config.yaml
hidden_size: 640
hidden_act: "tanh_gelu"
tie_word_embeddings: true
parallel_block: false
beta1: 0.95
beta2: 0.95
Each number is 50 + 12 x the weight over the matrix's rms, rounded and kept within 0 to 99. Layers, rows and columns count from 0.

# k: layer 7 attention key, 640x640, rms 0.0436, rows 308-343, columns 416-447
# q: layer 7 attention query, 640x640, rms 0.0443, rows 309-344, columns 416-447
# v: layer 7 attention value, 640x640, rms 0.0443, rows 256-319, columns 416-447
# o: layer 7 attention output (transposed), 640x640, rms 0.0433, rows 256-319, columns 416-447
k308:58 43 43 65 52 69 56 45 44 54 43 29 51 60 31 26 53 50 47 56 74 44 51 38 36 58 34 40 54 58 51 67
q309:32 51 51 35 49 32 56 45 54 46 55 57 37 50 51 47 44 80 71 51 37 40 59 31 48 57 57 31 54 52 50 47
k309:42 49 62 32 37 47 57 51 54 51 41 76 44 47 33 38 49 51 63 49 37 35 63 27 62 59 35 45 57 63 47 36
q310:56 36 25 49 60 71 57 56 52 28 67 55 72 49 46 53 69 28 43 59 62 39 41 38 62 71 57 43 55 34 56 26
k310:44 35 31 43 64 58 59 46 49 35 59 44 59 43 44 66 60 43 26 65 60 46 55 37 39 52 62 59 40 47 49 33
q311:52 45 45 55 55 52 51 55 82 55 77 45 79 40 47 59 56 25 46 33 62 48 73 76 41 40 45 53 59 75 40 63
k311:41 56 39 34 60 37 50 49 65 52 59 63 44 22 50 56 62 38 61 42 67 57 62 62 37 46 48 39 72 63 56 48
q312:43 27 62 56 73 43 37 50 47 55 19 42 54 39 42 42 60 23 43 63 80 53 44 53 56 40 54 39 45 55 51 50
k312:62 35 81 54 62 39 42 54 46 57 53 36 58 46 32 33 64 65 55 49 79 53 45 50 44 40 47 37 55 40 53 81
q313:37 45 63 45 59 44 44 30 47 44 35 56 70 19 37 52 42 56 43 49 53 67 34 35 40 37 54 45 44 39 57 25
k313:61 55 51 70 64 34 31 56 48 55 57 59 74 48 41 58 62 90 41 59 61 50 33 56 55 45 46 72 51 52 51 57
q314:42 47 40 69 44 51 55 75 44 30 35 62 67 62 52 69 57 62 37 43 44 34 62 42 36 63 54 66 37 54 44 52
k314:51 53 45 58 44 59 50 57 31 27 49 43 47 74 56 64 55 56 52 43 43 66 50 40 47 41 53 53 59 51 28 35
q315:30 32 61 40 65 57 28 49 63 46 42 50 50 34 80 54 52 38 44 52 78 44 44 39 48 41 46 57 74 48 54 40
k315:45 20 50 50 58 64 43 63 76 61 36 64 36 53 52 33 46 50 40 59 69 48 51 66 38 69 45 63 69 43 72 35
q316:54 44 43 24 30 42 43 45 49 63 59 51 45 34 52 46 58 58 51 59 46 59 54 40 51 35 40 41 56 57 40 46
k316:35 28 60 28 56 56 48 36 38 30 47 57 45 61 54 40 55 44 41 40 65 55 31 32 64 39 51 44 48 54 53 39
q317:48 61 77 43 56 25 34 40 56 54 56 50 50 56 42 52 48 44 64 55 60 45 44 38 37 49 74 66 37 44 56 35
k317:40 43 75 53 46 46 50 55 46 44 51 59 35 51 46 38 59 39 61 45 40 48 56 29 45 46 50 49 43 37 55 55
q318:45 30 51 61 63 40 29 57 49 39 41 49 41 59 52 49 51 50 46 40 49 46 50 45 60 65 56 52 61 40 39 70
k318:35 52 28 43 78 58 49 47 67 50 64 45 37 52 44 36 36 38 48 42 61 53 57 59 31 52 51 40 53 55 49 62
q319:56 38 40 54 49 36 51 41 47 50 61 49 56 31 50 36 46 51 53 43 56 58 55 78 78 48 46 58 52 68 63 61
k319:62 45 58 38 64 45 56 53 37 59 55 23 46 45 67 60 45 69 47 57 51 39 28 55 79 45 57 28 58 42 39 51
v256:49 44 43 41 37 58 41 41 50 35 37 55 32 37 53 44 68 32 34 56 59 42 58 42 61 47 27 36 65 58 54 55
o256:26 50 60 73 50 37 48 64 46 65 47 37 74 68 34 58 43 56 62 55 38 46 40 59 29 45 62 65 49 40 44 43
v257:55 56 37 55 66 23 56 68 49 50 56 51 60 46 44 51 49 59 58 72 54 38 63 45 48 38 59 34 52 50 47 33
o257:57 43 71 49 46 60 52 37 61 39 57 44 32 57 49 42 71 27 36 43 44 52 44 51 79 69 44 53 43 48 56 53
v258:44 52 47 35 43 66 37 24 51 39 65 55 61 36 57 46 38 48 53 51 35 52 43 46 48 49 46 59 62 55 56 47
o258:55 61 51 46 61 38 44 79 35 44 40 49 39 67 49 55 64 48 47 49 67 54 43 48 49 55 45 44 47 37 46 45
v259:50 45 52 58 65 47 79 51 38 40 36 53 48 57 55 33 47 41 63 57 60 35 34 61 40 33 66 56 41 42 34 52
o259:52 40 55 45 29 62 22 53 57 63 66 49 50 42 45 57 56 55 43 49 52 55 68 40 55 75 37 49 71 51 64 51
v260:48 49 49 40 50 60 53 61 55 74 57 64 60 55 43 54 54 60 66 18 51 69 22 57 57 55 60 58 52 53 49 27
o260:48 51 53 68 57 38 53 53 52 36 39 43 39 23 48 67 40 47 33 78 41 37 85 42 43 43 42 33 44 40 64 55
v261:41 59 68 34 47 47 25 62 49 46 26 30 39 71 57 38 43 46 40 72 56 33 53 38 42 51 50 43 42 45 28 49
o261:64 51 32 79 57 60 71 46 51 48 78 72 73 10 45 46 57 47 60 51 40 40 53 52 62 48 51 63 47 61 61 46
v262:59 55 43 56 56 42 55 60 57 45 62 48 35 61 57 61 48 62 52 53 41 52 71 48 47 48 59 50 28 46 62 48
o262:53 54 44 32 47 57 29 46 51 48 32 56 56 34 47 35 68 52 45 48 52 38 37 33 42 50 55 52 66 50 55 48
v263:53 38 46 58 52 57 39 42 47 36 38 25 39 55 45 53 85 62 53 65 41 37 57 53 55 65 37 39 36 36 33 62
o263:66 54 48 23 56 52 50 67 57 53 54 79 69 54 61 55 39 36 40 56 55 64 48 32 62 46 63 68 60 64 66 38
v264:38 54 51 50 65 64 50 41 46 61 49 46 43 70 44 57 58 60 43 59 66 60 40 47 60 67 46 42 44 51 36 29
o264:54 54 53 53 35 32 47 62 71 48 48 53 59 28 50 41 35 33 56 45 21 35 63 54 34 56 44 59 50 59 72 73
v265:49 61 51 48 56 45 36 44 52 53 31 58 38 58 55 38 43 25 61 53 49 55 39 45 36 43 62 58 31 51 42 55
o265:47 37 47 45 44 61 64 63 54 51 64 38 54 41 40 65 39 76 51 42 50 55 79 55 63 47 39 48 60 57 55 38
v266:40 52 55 41 57 47 60 32 34 51 57 43 64 64 41 59 58 34 59 36 54 48 39 43 48 56 45 55 33 55 58 56
o266:63 44 42 80 53 64 45 77 63 51 45 64 18 48 76 54 50 52 37 55 45 59 57 38 48 39 51 25 71 44 40 50
v267:59 55 43 37 47 63 55 64 44 50 53 53 59 41 53 47 54 44 58 53 42 43 45 37 57 50 66 52 58 65 51 64
o267:46 45 61 57 48 38 71 60 47 52 52 50 32 48 51 59 34 58 42 44 65 42 52 67 48 50 48 46 43 45 59 43
v268:53 46 52 56 67 42 67 63 30 52 42 65 55 37 59 44 56 50 38 47 40 43 44 56 63 42 53 54 61 51 55 44
o268:55 51 30 36 41 61 40 49 66 54 55 29 50 58 53 62 52 48 52 54 52 59 62 45 48 32 36 34 37 51 50 75
v269:48 56 32 58 58 57 59 47 46 46 55 46 48 50 34 33 56 59 61 45 47 49 31 45 62 58 67 36 41 39 55 47
o269:61 44 54 30 40 41 56 49 54 58 48 46 43 46 70 77 60 38 30 49 46 44 58 47 39 34 41 62 50 54 41 44
v270:54 46 42 58 61 35 53 65 45 53 58 60 68 35 48 52 29 56 58 54 64 70 52 49 51 53 50 65 48 44 37 45
o270:58 57 47 29 24 68 51 44 62 35 47 31 35 60 56 59 76 49 59 60 25 29 47 68 59 52 50 48 59 62 67 52
v271:51 48 58 46 74 52 51 40 56 40 50 42 38 48 34 41 59 32 52 59 67 39 52 45 64 45 43 51 12 40 39 52
o271:43 60 48 57 34 56 47 80 56 54 45 60 64 61 65 66 49 65 55 47 31 47 56 67 33 53 60 54 76 56 53 54
v272:51 60 35 42 30 54 52 45 34 52 51 42 42 35 58 44 64 62 59 62 43 44 47 45 39 49 62 59 44 66 50 49
o272:52 42 50 73 65 48 47 56 69 66 58 54 63 53 44 56 38 31 35 43 49 61 58 30 51 41 52 44 55 38 52 51
v273:57 49 38 48 48 35 51 37 57 43 35 51 51 60 44 65 63 57 37 46 39 47 53 81 53 56 62 48 47 52 59 35
o273:45 61 67 46 49 70 54 60 49 53 53 50 44 47 63 32 43 46 50 57 49 40 45 21 57 48 27 46 56 59 47 58
v274:64 75 60 69 71 44 49 52 44 47 66 41 41 48 39 42 44 53 30 53 53 32 61 67 38 59 52 51 56 40 39 55
o274:48 34 54 37 41 49 48 53 50 55 45 51 52 38 60 53 53 49 60 48 43 58 49 38 53 35 60 50 55 51 48 45
v275:37 59 75 45 42 50 53 51 61 52 49 45 53 54 56 57 34 53 39 55 61 61 57 68 42 42 57 31 67 45 50 35
o275:51 52 28 55 57 54 45 50 40 56 50 50 50 41 43 54 56 45 60 48 46 43 48 39 56 58 42 63 45 63 49 62
v276:58 49 52 55 49 58 60 46 55 68 72 49 43 48 69 48 52 35 55 50 73 66 53 56 51 49 69 51 33 49 22 48
o276:30 38 38 48 52 37 47 50 50 35 31 51 61 53 36 40 48 63 46 41 31 39 44 58 50 39 36 42 58 55 77 64
v277:44 34 37 55 40 48 36 46 40 37 38 62 54 52 47 42 47 56 43 22 54 55 64 40 41 35 47 41 56 50 53 53
o277:53 38 65 59 64 45 60 47 64 46 68 33 51 61 59 50 58 43 60 71 41 50 48 52 56 45 48 41 41 61 53 51
v278:45 53 56 55 48 55 53 62 50 58 46 63 43 53 50 42 40 52 43 43 75 48 38 34 39 37 64 48 43 44 55 68
o278:49 54 45 60 43 50 42 33 40 54 56 40 43 54 63 55 71 33 50 56 29 52 56 72 54 52 40 45 62 48 56 30
v279:61 43 50 36 53 50 68 56 37 27 63 60 60 56 68 40 55 37 56 29 48 61 74 53 47 45 38 48 62 47 42 49
o279:41 56 44 51 43 55 46 60 71 66 50 20 48 40 34 44 38 47 49 61 43 61 28 38 55 48 63 40 54 54 47 46
v280:51 37 45 54 30 45 36 40 55 53 45 30 44 51 35 58 64 45 49 52 49 58 52 47 42 56 45 68 31 34 27 57
o280:31 82 60 41 65 38 63 55 39 51 56 54 26 39 57 40 48 48 35 52 50 50 47 47 66 53 44 50 50 42 68 40
v281:54 33 60 44 40 42 66 63 59 37 41 61 62 65 58 55 38 32 75 32 44 33 41 27 65 49 51 60 48 69 56 47
o281:47 62 42 87 49 58 43 29 45 60 55 39 48 36 39 50 53 64 26 52 49 54 52 63 49 39 54 54 55 35 40 57
v282:52 42 45 60 57 28 43 42 52 47 64 41 36 55 61 57 57 69 52 46 43 45 50 48 39 46 53 79 56 59 66 54
o282:54 64 57 51 40 63 35 43 52 49 50 52 64 50 43 42 39 48 42 56 54 47 50 36 59 50 55 28 41 39 42 46
v283:69 41 54 48 28 49 37 45 62 46 50 56 43 52 38 45 39 65 48 41 65 43 53 62 44 45 57 42 35 46 61 56
o283:35 58 45 46 69 51 58 46 23 51 50 45 56 58 62 55 46 41 56 72 34 50 48 40 50 68 29 56 61 56 51 43
v284:51 47 57 52 56 41 48 44 55 47 43 29 49 48 56 40 42 41 46 61 58 49 64 62 32 46 37 56 59 44 40 58
o284:35 51 47 50 38 44 41 69 54 43 55 62 58 45 43 48 64 59 52 55 47 59 25 37 66 39 47 47 38 53 38 27
v285:40 42 49 60 58 39 42 52 44 50 37 66 53 32 42 38 48 54 64 54 45 47 60 23 47 43 64 37 38 32 33 48
o285:65 35 74 41 41 77 50 46 53 51 54 32 67 56 56 55 40 49 29 64 55 60 56 68 56 50 49 45 68 64 58 52
v286:50 48 40 40 47 38 63 35 55 37 68 49 49 43 36 49 38 57 42 50 52 57 63 51 48 58 62 42 46 51 42 62
o286:25 59 48 52 49 62 46 55 34 55 28 43 58 64 76 40 42 36 66 49 49 54 38 42 55 25 44 56 60 47 44 33
v287:48 46 44 78 43 44 39 42 58 43 48 73 60 34 30 46 36 46 54 64 50 37 54 74 54 51 40 48 54 40 47 37
o287:56 50 68 22 48 56 62 51 44 50 57 40 42 64 57 56 68 66 54 34 46 52 45 26 35 44 51 57 57 70 62 67
v288:40 42 49 60 57 25 52 46 42 41 36 51 57 72 47 54 51 56 43 60 51 49 60 37 36 45 52 61 39 72 75 53
o288:66 47 33 32 51 69 45 56 50 49 68 45 47 32 50 50 48 48 57 43 50 42 39 58 42 52 69 41 39 21 27 59
v289:44 50 72 58 40 41 64 42 58 56 49 37 43 44 48 50 51 61 50 55 50 55 49 74 48 57 42 54 57 61 56 16
o289:63 50 30 43 50 57 38 47 50 57 40 69 41 61 52 47 60 53 53 47 44 51 52 34 55 33 48 48 34 56 34 66
v290:53 43 46 57 36 61 32 50 50 50 57 40 36 52 41 50 72 71 44 57 46 38 48 34 56 55 52 41 51 60 39 39
o290:51 54 67 36 52 42 55 57 60 53 28 54 66 48 50 47 37 27 49 47 34 56 55 67 45 39 37 59 41 51 59 64
v291:43 43 50 44 59 54 43 48 30 50 61 56 46 58 59 59 55 51 47 57 31 44 44 52 34 59 49 47 58 60 56 59
o291:60 37 49 55 48 50 53 38 76 33 27 56 65 46 37 33 47 60 50 44 74 50 47 42 61 45 51 57 28 43 46 39
v292:65 50 43 62 64 55 42 46 53 58 56 65 53 48 37 55 43 60 48 50 50 61 42 51 42 58 49 49 46 50 57 54
o292:48 40 67 46 47 30 54 50 47 47 43 35 59 54 65 56 53 49 48 61 51 53 52 34 64 39 41 56 58 64 52 53
v293:59 46 51 64 36 36 46 32 57 39 46 39 46 49 33 53 83 45 33 42 49 57 69 65 46 58 54 40 38 45 45 50
o293:36 71 56 42 52 58 60 71 37 59 39 63 51 56 57 50 33 57 74 49 56 41 27 41 53 57 42 58 60 52 66 54
v294:55 60 43 33 31 39 28 58 34 63 55 52 60 59 47 43 59 62 36 53 59 39 43 48 41 46 50 52 48 56 54 54
o294:45 40 46 45 73 65 74 38 62 40 42 43 35 35 71 55 35 24 46 52 38 54 55 58 40 47 46 52 52 48 54 43
v295:52 63 54 51 68 62 71 35 43 56 50 57 42 47 64 44 52 44 41 44 64 51 50 59 59 62 67 49 49 49 49 51
o295:40 30 30 51 41 30 55 63 63 58 51 46 70 72 42 48 43 66 64 54 46 66 49 41 44 23 41 70 48 44 54 64
v296:47 72 53 43 48 59 62 49 60 53 51 52 79 48 35 67 48 53 54 59 51 38 31 48 37 30 59 60 69 49 54 32
o296:63 42 46 49 54 57 45 60 38 40 51 39 25 69 66 39 51 46 37 46 35 57 71 50 55 57 38 44 43 48 44 56
v297:46 62 73 44 53 52 49 38 54 52 52 46 49 44 51 64 46 55 67 53 47 39 63 50 28 61 35 54 41 34 62 45
o297:69 43 34 39 38 35 53 62 50 55 49 55 51 55 53 44 49 49 47 36 54 46 62 55 70 25 56 43 54 52 32 46
v298:55 38 60 43 60 61 68 57 52 40 54 40 58 63 64 45 40 54 70 56 50 84 40 61 59 48 73 47 57 30 38 40
o298:36 61 46 75 34 50 34 40 50 65 53 58 49 36 56 44 57 43 31 27 54 38 36 49 46 50 53 57 37 55 58 58
v299:58 51 53 50 48 44 63 47 54 45 51 41 38 57 70 41 30 40 63 50 62 74 29 58 58 33 53 53 46 49 31 24
o299:48 54 46 70 58 50 36 57 41 57 44 75 61 40 25 49 60 56 49 52 33 46 54 48 43 69 44 38 50 45 45 77
v300:43 51 35 56 45 50 54 65 49 50 46 57 40 45 66 60 46 50 51 54 54 61 51 61 54 52 53 50 67 36 42 62
o300:48 60 55 37 44 55 47 19 62 58 68 41 53 52 37 52 56 53 53 37 46 39 47 52 50 50 58 37 39 69 69 37
v301:51 34 35 42 43 43 73 57 60 62 42 49 52 52 54 34 49 77 64 47 35 40 30 50 62 57 45 41 41 41 40 36
o301:66 56 62 51 50 45 48 46 42 46 47 42 60 54 53 74 33 37 37 48 68 77 62 53 45 47 69 54 59 58 47 63
v302:56 51 64 41 42 59 29 41 46 42 54 32 63 55 43 49 54 41 53 40 61 52 58 45 58 50 43 36 32 51 50 63
o302:40 59 50 62 42 34 53 60 60 53 41 81 47 51 50 61 55 60 44 58 42 58 33 68 49 62 50 70 50 43 62 40
v303:72 57 46 43 64 53 54 64 39 52 66 44 74 53 74 62 43 54 69 45 37 58 24 71 44 50 72 48 49 51 51 61
o303:38 39 64 60 55 40 58 50 74 35 46 55 51 56 50 40 54 62 38 50 56 63 60 48 52 54 38 43 43 36 54 34
v304:48 45 36 49 21 49 40 43 51 39 54 50 29 39 39 43 51 43 36 49 55 49 50 50 56 59 31 56 80 50 51 49
o304:49 64 62 38 57 50 46 52 71 65 43 44 60 64 65 61 43 55 75 42 43 33 51 42 46 48 58 41 26 64 57 39
v305:41 55 41 49 48 69 48 45 43 60 47 61 48 51 39 62 63 40 43 52 58 62 36 56 51 67 44 54 57 60 54 52
o305:73 40 62 57 49 33 54 45 68 38 46 33 39 52 67 50 44 63 63 53 38 47 59 39 50 37 46 41 30 61 54 59
v306:50 58 55 65 47 47 37 61 50 43 61 48 55 41 68 65 37 51 59 67 59 69 50 60 49 60 45 39 57 52 49 64
o306:44 47 49 48 56 56 64 43 77 35 54 56 54 46 34 50 60 48 50 45 31 36 56 29 55 51 58 54 47 26 52 32
v307:51 42 51 58 59 54 69 53 54 47 63 53 42 44 61 52 51 49 54 43 59 45 53 40 47 45 56 48 62 54 65 24
o307:65 63 51 67 39 44 44 51 36 69 49 59 57 48 48 47 46 49 45 55 24 65 56 62 54 53 40 43 36 39 41 63
v308:62 59 58 43 52 50 67 59 36 47 57 51 50 57 33 33 55 65 49 51 42 55 60 35 54 34 43 63 41 54 52 49
o308:37 47 46 60 54 43 42 53 71 53 53 53 66 48 65 62 32 40 53 51 42 70 51 61 53 61 45 29 60 56 52 66
v309:57 57 56 43 61 50 56 52 49 51 42 67 37 59 37 48 27 49 45 45 56 50 47 53 46 62 62 56 58 54 60 61
o309:57 46 56 54 52 56 22 31 53 48 61 44 56 48 64 43 69 49 55 53 46 61 64 53 48 54 49 52 47 46 35 36
v310:62 54 41 63 38 57 53 42 35 28 49 51 52 60 31 39 71 55 40 59 37 47 55 46 60 40 47 33 63 37 44 40
o310:51 39 44 40 37 41 41 52 78 67 58 23 27 47 59 42 30 41 44 44 44 57 49 54 47 51 51 48 43 44 43 62
v311:36 57 63 35 29 60 64 41 44 39 30 61 64 67 38 30 45 36 51 55 69 37 56 58 43 51 48 48 42 62 39 57
o311:62 38 44 56 65 53 25 57 58 49 74 45 38 38 57 69 34 54 48 54 32 62 41 39 53 60 41 57 71 39 57 50
v312:54 59 32 31 55 50 70 47 46 50 39 60 39 48 39 64 46 62 50 47 59 62 48 68 57 59 67 58 47 53 55 45
o312:48 56 59 75 54 39 62 59 46 48 46 38 51 54 59 46 54 46 53 57 45 24 46 24 46 28 53 51 58 43 53 58
v313:54 47 53 31 60 59 42 40 63 47 47 75 69 56 47 55 52 40 67 54 60 71 46 64 54 40 68 63 35 43 46 60
o313:54 62 49 64 29 50 41 62 32 47 46 23 42 55 50 36 44 63 28 31 51 39 64 31 61 51 32 59 65 58 41 32
v314:58 53 48 41 57 54 51 46 54 39 28 50 45 46 49 49 39 37 57 46 60 54 58 68 45 32 38 41 38 35 68 47
o314:40 41 54 58 33 41 58 46 53 62 58 60 51 53 53 50 64 69 37 56 46 33 51 51 46 64 62 64 76 53 40 46
v315:51 33 46 55 54 52 44 34 55 46 61 56 55 48 51 30 42 40 52 61 75 38 26 30 59 58 42 52 57 47 34 51
o315:38 60 59 47 58 36 59 48 44 57 39 46 41 39 50 66 45 46 51 32 38 51 63 70 40 60 57 53 54 59 69 40
v316:44 56 54 52 44 64 38 51 49 50 43 68 59 61 53 40 53 55 65 43 55 46 62 54 49 29 38 41 48 60 52 46
o316:56 49 48 55 43 37 54 43 55 46 63 45 48 41 48 60 41 40 45 62 44 42 57 59 54 70 52 60 52 47 50 38
v317:43 63 49 46 54 40 44 36 40 56 52 47 57 51 51 59 44 56 41 55 47 47 66 30 72 32 35 50 59 59 59 43
o317:46 45 53 55 45 55 66 62 56 63 52 43 25 51 38 54 48 49 56 49 48 60 31 73 31 63 48 53 29 52 41 61
v318:58 45 49 62 51 51 61 46 57 42 46 53 62 53 56 43 54 61 55 39 58 58 44 52 76 48 38 43 54 63 69 37
o318:34 52 46 36 46 54 39 49 56 50 46 52 39 50 46 55 60 37 61 57 39 54 54 42 29 59 68 57 56 36 48 67
v319:61 59 44 45 52 47 69 38 34 40 67 60 66 52 49 39 44 52 64 45 50 52 36 52 44 50 49 42 61 59 41 41
o319:47 38 69 69 43 54 45 49 49 50 34 36 44 49 55 73 45 58 42 41 51 52 64 57 53 51 67 61 42 41 47 42
q320:57 84 53 37 60 47 56 48 34 66 60 60 52 49 45 33 58 51 48 30 46 74 39 64 67 53 33 23 74 69 73 54
k320:60 48 43 27 60 49 58 47 30 33 72 49 60 44 24 59 46 32 36 38 54 83 30 55 61 30 45 54 46 53 48 45
q321:60 25 77 57 62 60 52 49 55 48 37 33 43 67 42 29 47 41 48 54 32 54 52 29 49 45 50 44 78 43 69 44
k321:69 47 44 51 51 55 52 46 60 72 40 65 61 66 62 55 52 44 45 52 60 62 55 59 45 42 38 48 53 41 55 62
q322:54 48 50 64 58 42 38 32 47 41 37 29 40 62 53 55 46 45 42 46 42 58 53 69 56 40 72 41 77 69 32 54
k322:51 54 57 51 46 46 25 67 40 58 46 47 55 52 56 54 51 50 50 59 53 16 30 41 64 58 49 39 67 57 36 45
q323:52 36 47 48 42 44 27 54 39 68 45 64 60 47 61 57 69 42 47 58 59 47 62 37 42 50 66 71 32 45 48 28
k323:26 46 40 76 42 47 36 44 30 46 44 57 42 48 45 55 40 51 46 59 55 58 60 61 65 43 48 65 28 59 41 50
q324:38 47 44 73 37 47 50 62 29 59 63 44 53 67 81 53 70 57 29 34 65 54 43 45 44 46 34 72 55 52 69 38
k324:36 48 59 63 34 58 59 42 37 36 56 35 47 59 52 72 76 47 59 50 48 58 46 47 77 31 43 42 41 40 48 59
q325:45 45 44 57 32 39 70 43 51 59 38 49 41 61 30 24 48 66 68 34 21 65 53 44 69 31 49 57 28 66 54 42
k325:29 41 43 62 40 35 66 55 48 53 31 34 47 38 38 47 57 72 54 65 32 28 42 42 65 45 57 47 47 38 49 48
q326:58 48 38 54 44 29 39 38 37 46 60 45 63 86 42 38 77 68 49 58 65 41 77 48 54 43 47 39 63 30 61 62
k326:37 28 43 66 40 45 55 48 33 40 41 50 52 66 45 53 61 66 48 55 50 45 54 49 59 46 60 61 46 55 35 45
q327:61 59 53 38 46 51 42 77 57 74 55 50 60 50 42 51 63 65 44 32 69 38 58 34 37 49 33 63 33 48 44 70
k327:42 34 59 55 58 21 61 55 58 52 50 46 42 49 49 58 58 58 58 55 46 61 29 59 48 60 56 58 32 47 32 58
q328:40 48 48 55 36 35 42 66 45 44 51 42 50 47 61 66 42 45 61 61 41 62 32 58 49 62 57 32 51 47 59 47
k328:50 76 34 32 48 67 41 43 52 63 30 56 50 62 50 45 42 52 40 53 49 42 64 56 40 64 64 61 59 39 57 51
q329:54 42 83 48 43 56 42 60 52 24 34 37 54 37 29 63 44 62 58 59 62 58 30 47 50 51 49 45 49 53 40 67
k329:49 53 51 60 44 68 52 70 56 34 48 60 70 50 40 50 39 65 45 55 41 57 45 63 51 55 75 41 45 54 68 40
q330:55 47 52 47 54 32 56 54 51 62 57 58 53 46 51 40 55 48 54 45 82 48 53 50 46 49 57 34 61 45 68 57
k330:61 44 37 44 73 43 47 31 46 44 50 47 60 52 53 35 64 53 60 52 81 53 55 44 47 59 47 48 52 46 45 88
q331:80 63 51 57 30 58 35 39 57 54 46 67 49 55 53 43 38 39 57 50 63 53 61 42 50 53 51 62 39 63 54 47
k331:53 44 35 65 52 48 49 36 37 11 62 38 46 44 41 57 59 49 47 48 66 49 45 44 50 38 59 45 46 50 53 51
q332:54 78 62 41 31 44 65 51 50 56 34 38 61 42 38 50 53 41 59 52 64 70 42 53 55 39 26 55 39 47 44 41
k332:42 55 47 56 72 36 71 56 47 46 50 14 39 38 41 46 53 61 47 37 59 82 55 41 61 45 59 64 59 44 80 42
q333:67 71 52 46 45 42 39 40 30 70 52 79 54 60 51 41 52 47 54 63 65 42 43 49 61 57 50 64 41 61 50 41
k333:44 54 49 68 46 41 50 51 50 51 38 47 51 47 51 79 66 42 52 48 70 53 46 43 59 34 60 41 54 67 66 30
q334:40 48 69 52 58 73 59 30 57 38 59 51 48 47 31 63 50 52 45 27 40 42 31 38 58 43 65 32 53 44 42 41
k334:50 69 62 40 44 34 58 36 59 66 57 55 50 55 64 48 37 58 58 58 23 46 31 43 36 59 42 37 28 78 67 38
q335:59 30 58 48 66 52 65 63 67 68 66 29 34 31 27 36 64 62 61 54 33 55 53 53 53 47 49 49 62 33 39 56
k335:48 49 54 53 64 43 46 60 64 84 48 49 43 60 56 40 59 61 53 62 15 48 80 50 41 77 24 44 32 44 71 61
q336:64 65 45 56 43 38 53 67 32 57 38 61 33 25 55 54 55 52 60 61 76 67 49 57 55 48 45 50 40 46 56 18
k336:30 68 51 65 32 35 40 67 57 74 54 54 29 34 35 47 39 52 31 62 38 53 59 51 68 45 45 55 32 38 48 40
q337:48 41 61 41 81 49 58 34 56 39 68 64 27 48 51 55 44 45 44 58 50 57 63 32 45 70 52 44 67 40 57 53
k337:51 42 34 27 55 47 36 38 68 67 60 52 48 57 77 64 60 67 71 70 68 53 37 61 44 62 66 47 66 69 41 78
q338:66 55 34 43 45 58 53 50 65 37 55 59 46 49 44 55 48 33 33 53 44 46 66 68 54 33 49 61 50 42 38 38
k338:49 48 41 52 33 23 48 72 70 58 57 50 44 51 72 68 45 53 55 73 53 42 47 50 59 49 42 53 55 49 49 17
q339:39 53 53 46 53 49 48 58 39 48 50 46 66 69 59 62 56 74 45 48 56 44 25 51 42 62 61 62 42 44 53 69
k339:43 61 68 50 52 47 68 44 40 38 50 41 41 53 50 53 82 61 38 47 55 39 43 41 58 58 41 36 51 71 40 62
q340:48 70 34 48 58 30 47 40 42 65 63 51 48 49 47 34 51 65 54 59 78 62 50 61 51 56 44 49 78 63 60 53
k340:57 41 28 38 67 51 32 41 57 43 67 37 60 44 32 43 58 60 49 38 51 41 61 57 46 53 53 31 83 47 38 61
q341:68 37 58 51 70 85 54 58 72 28 49 74 44 60 39 59 36 64 27 50 45 52 38 53 43 44 48 48 61 45 51 73
k341:38 54 53 54 67 43 59 38 78 20 68 47 64 60 39 46 38 60 32 63 52 46 48 58 25 34 55 42 29 51 56 86
q342:64 30 49 52 28 46 36 61 56 52 60 34 56 59 42 47 53 49 33 41 57 48 55 55 56 49 45 42 47 46 41 42
k342:65 51 37 51 39 48 66 72 55 66 38 54 52 59 58 49 46 45 56 53 47 55 56 60 70 45 45 60 56 41 59 27
q343:56 42 57 64 38 48 44 19 67 60 41 48 33 56 39 37 66 43 60 75 51 55 67 23 61 54 38 46 44 39 47 48
k343:39 41 19 50 60 47 28 44 28 48 37 48 59 46 50 57 61 70 50 46 64 52 73 55 52 50 53 79 63 52 68 62
q344:55 60 52 53 41 46 61 54 31 50 45 49 34 43 52 55 39 41 79 67 65 63 50 43 34 51 42 65 32 63 40 22